config = dict(
    n_layer=9,
    d_model=512,
    n_head=8,
    n_kv_head=8,
    head_dim=64,
    d_mlp=2048,
    vocab_size=38920,
    activation='gelu',
    norm='layernorm',
    norm_place='pre',
    norm_eps=1e-05,
    positions='alibi',
    qk_norm=False,
    attn_scale=0.125,
    bias='all',
    tie_embeddings=True,
    parallel_block=False,
    init='normal',
    init_std_qkv=0.0199,
    init_std_o=0.0047,
    init_std_up=0.0199,
    init_std_down=0.0047,
    optimizer='muon',
    lr=0.0158,
    lr_mult_o=3.0,
    lr_mult_down=1.5,
    beta1=0.95,
    lr_head=0.00677,
    warmup_steps=200,
    schedule='wsd',
    decay_fraction=1.0,
    decay_shape='linear',
    final_lr_fraction=0.0,
    batch_tokens=65536,
    seq_len=1024,
    doc_mask=False,
    train_tokens=470000000,
    steps=7172,
    dataset='wikipedia_en',
)
Each number is 50 + 15 x the weight over its row's rms, rounded and kept within 0 to 99. Layers, rows and columns count from 0. The size before them is the row's rms in percent of the matrix's.

# down: layer 4 MLP down (transposed), 2048x512, rms 0.0534, rows 243-253, columns 320-383
# up: layer 4 MLP up, 2048x512, rms 0.132, rows 244-253, columns 320-383
down243 096:48 44 55 61 43 61 64 35 52 30 40 72 68 44 00 35 57 24 38 41 45 40 59 29 53 38 64 56 79 76 71 65 64 65 21 49 14 17 62 54 35 38 29 73 60 59 56 58 54 55 26 57 39 38 36 56 40 51 63 50 67 68 45 39
up244 100:48 48 71 23 36 38 58 50 49 18 67 52 52 49 76 78 60 70 22 63 42 37 59 65 58 27 53 55 60 66 57 68 35 69 48 32 55 52 64 49 37 37 40 27 51 56 38 16 57 34 55 15 60 60 57 50 28 42 63 63 76 38 60 28
down244 100:41 32 49 67 34 35 62 63 38 58 74 49 44 47 41 42 47 74 46 57 35 56 53 50 62 61 45 56 64 42 68 54 53 37 51 60 45 47 43 61 79 68 25 72 48 40 54 65 68 47 54 55 72 36 58 52 52 79 65 36 56 80 47 50
up245 102:39 46 28 68 32 45 60 49 38 27 45 54 51 39 64 37 67 66 65 30 48 71 40 55 40 43 38 74 58 39 49 59 27 51 34 28 80 55 55 53 48 50 56 42 59 63 26 50 72 57 45 39 30 44 29 68 64 47 58 46 22 45 54 72
down245 113:59 36 62 46 44 81 57 39 35 62 49 45 39 51 48 53 60 49 51 70 76 29 56 67 61 37 46 67 29 43 40 79 51 51 61 46 45 54 35 52 42 53 43 45 48 14 30 68 45 47 78 55 70 46 48 65 67 50 66 31 45 40 36 74
up246 094:21 71 50 37 36 68 59 40 59 36 34 60 64 46 50 41 52 33 51 36 15 51 63 36 36 59 37 58 48 33 65 54 45 51 41 42 62 55 67 63 64 33 61 18 48 42 40 71 36 57 60 39 46 23 46 44 62 40 53 32 78 64 50 37
down246 097:37 74 71 61 53 71 61 38 27 28 51 62 48 56 71 60 79 28 54 45 43 61 56 41 42 41 55 45 64 33 25 71 74 30 42 39 33 87 66 24 73 45 38 57 27 59 50 39 36 63 39 57 47 35 30 11 42 39 43 60 43 45 43 42
up247 090:60 37 41 50 65 61 58 43 53 38 49 31 44 26 66 45 24 39 65 48 81 69 45 58 57 28 44 68 57 72 54 47 79 79 34 27 46 26 35 36 41 68 48 27 44 50 61 52 49 56 42 46 41 40 29 50 36 60 43 37 44 40 62 59
down247 089:55 55 69 63 53 48 41 43 21 62 63 51 57 47 19 32 58 66 49 38 57 26 53 39 52 64 68 55 64 63 54 14 62 30 51 41 52 78 62 76 78 50 46 54 54 20 53 60 49 41 53 81 56 44 52 52 27 48 54 57 12 48 54 72
up248 093:77 52 19 46 12 62 77 60 18 55 77 35 69 23 41 36 61 39 61 74 73 38 33 46 73 58 57 78 30 72 46 26 62 35 40 20 43 34 34 52 42 40 41 70 48 40 47 31 35 37 38 67 56 49 43 50 43 31 89 65 69 58 55 46
down248 095:32 47 60 44 89 48 26 51 53 70 49 41 66 56 43 69 36 44 41 47 66 50 60 72 54 23 59 18 58 68 32 55 68 61 69 32 64 70 59 26 52 27 66 37 48 32 64 22 51 60 25 30 72 44 36 48 54 65 69 39 28 33 57 51
up249 096:43 56 40 58 52 47 50 68 32 52 99 13 68 63 47 55 42 49 46 59 46 52 50 38 68 43 40 57 70 63 38 54 64 28 46 36 82 56 40 45 43 47 52 65 28 67 56 35 60 43 52 27 31 67 31 47 49 48 36 49 62 50 55 61
down249 100:68 44 63 32 43 47 36 73 58 27 50 51 33 36 35 35 60 34 51 51 55 42 75 37 27 26 48 58 51 55 40 25 83 51 54 44 36 50 24 31 34 61 78 60 32 62 48 42 51 28 44 26 59 55 67 40 22 49 79 58 49 60 59 60
up250 127:67 92 53 74 51 46 79 46 41 28 46 74 40 52 26 25 79 46 57 33 50 53 64 49 54 60 70 63 36 54 54 31 71 56 72 57 57 52 51 37 54 28 26 70 62 39 56 43 66 51 49 53 38 60 28 66 65 63 81 35 60 61 16 46
down250 139:08 43 46 63 46 65 68 33 35 54 71 36 71 28 38 18 78 50 44 48 65 51 56 51 63 52 75 69 63 44 84 57 62 54 44 70 54 40 43 30 39 76 81 31 41 42 48 42 49 30 57 57 36 32 36 56 47 59 68 69 41 82 50 28
up251 096:65 61 60 50 45 70 74 34 33 14 54 37 50 54 55 48 31 64 14 44 34 45 46 38 39 62 47 46 66 54 36 61 59 63 43 54 33 41 55 71 42 47 27 52 38 63 49 54 61 29 42 59 64 52 40 28 49 48 86 37 50 44 61 39
down251 095:46 41 59 41 46 55 46 49 70 66 46 56 49 68 17 54 54 54 54 56 30 40 51 64 26 73 65 36 45 54 61 63 62 33 32 23 43 56 36 59 61 72 60 51 49 69 54 43 32 69 54 49 27 50 44 66 80 61 12 60 56 61 29 46
up252 090:50 43 60 45 49 51 55 53 56 53 39 54 26 43 46 55 56 45 13 45 50 26 59 46 64 37 55 35 47 52 64 50 50 68 38 49 43 45 46 54 62 47 49 63 32 33 87 77 47 51 54 43 41 56 39 45 29 82 50 59 42 56 50 54
down252 092:41 58 34 43 25 73 38 59 66 47 30 48 50 55 49 40 64 79 64 73 57 59 27 47 46 57 38 47 48 12 42 55 75 38 56 34 16 74 49 67 38 43 28 24 62 70 71 29 41 64 50 48 19 64 61 57 52 33 45 52 65 68 60 57
up253 097:21 46 54 36 59 72 57 30 43 48 70 59 47 48 35 63 47 63 34 19 46 54 28 58 66 73 59 69 45 60 51 66 70 71 45 21 46 55 61 34 66 47 68 43 75 44 57 27 48 48 52 30 42 45 50 24 41 55 51 47 34 39 24 61
down253 100:76 68 43 75 40 46 31 75 52 54 50 53 42 39 44 53 52 53 44 27 43 37 37 24 51 43 49 07 29 34 49 56 42 75 73 50 39 34 35 78 40 75 52 35 65 34 40 48 77 41 72 79 46 61 66 44 43 35 38 43 47 66 52 28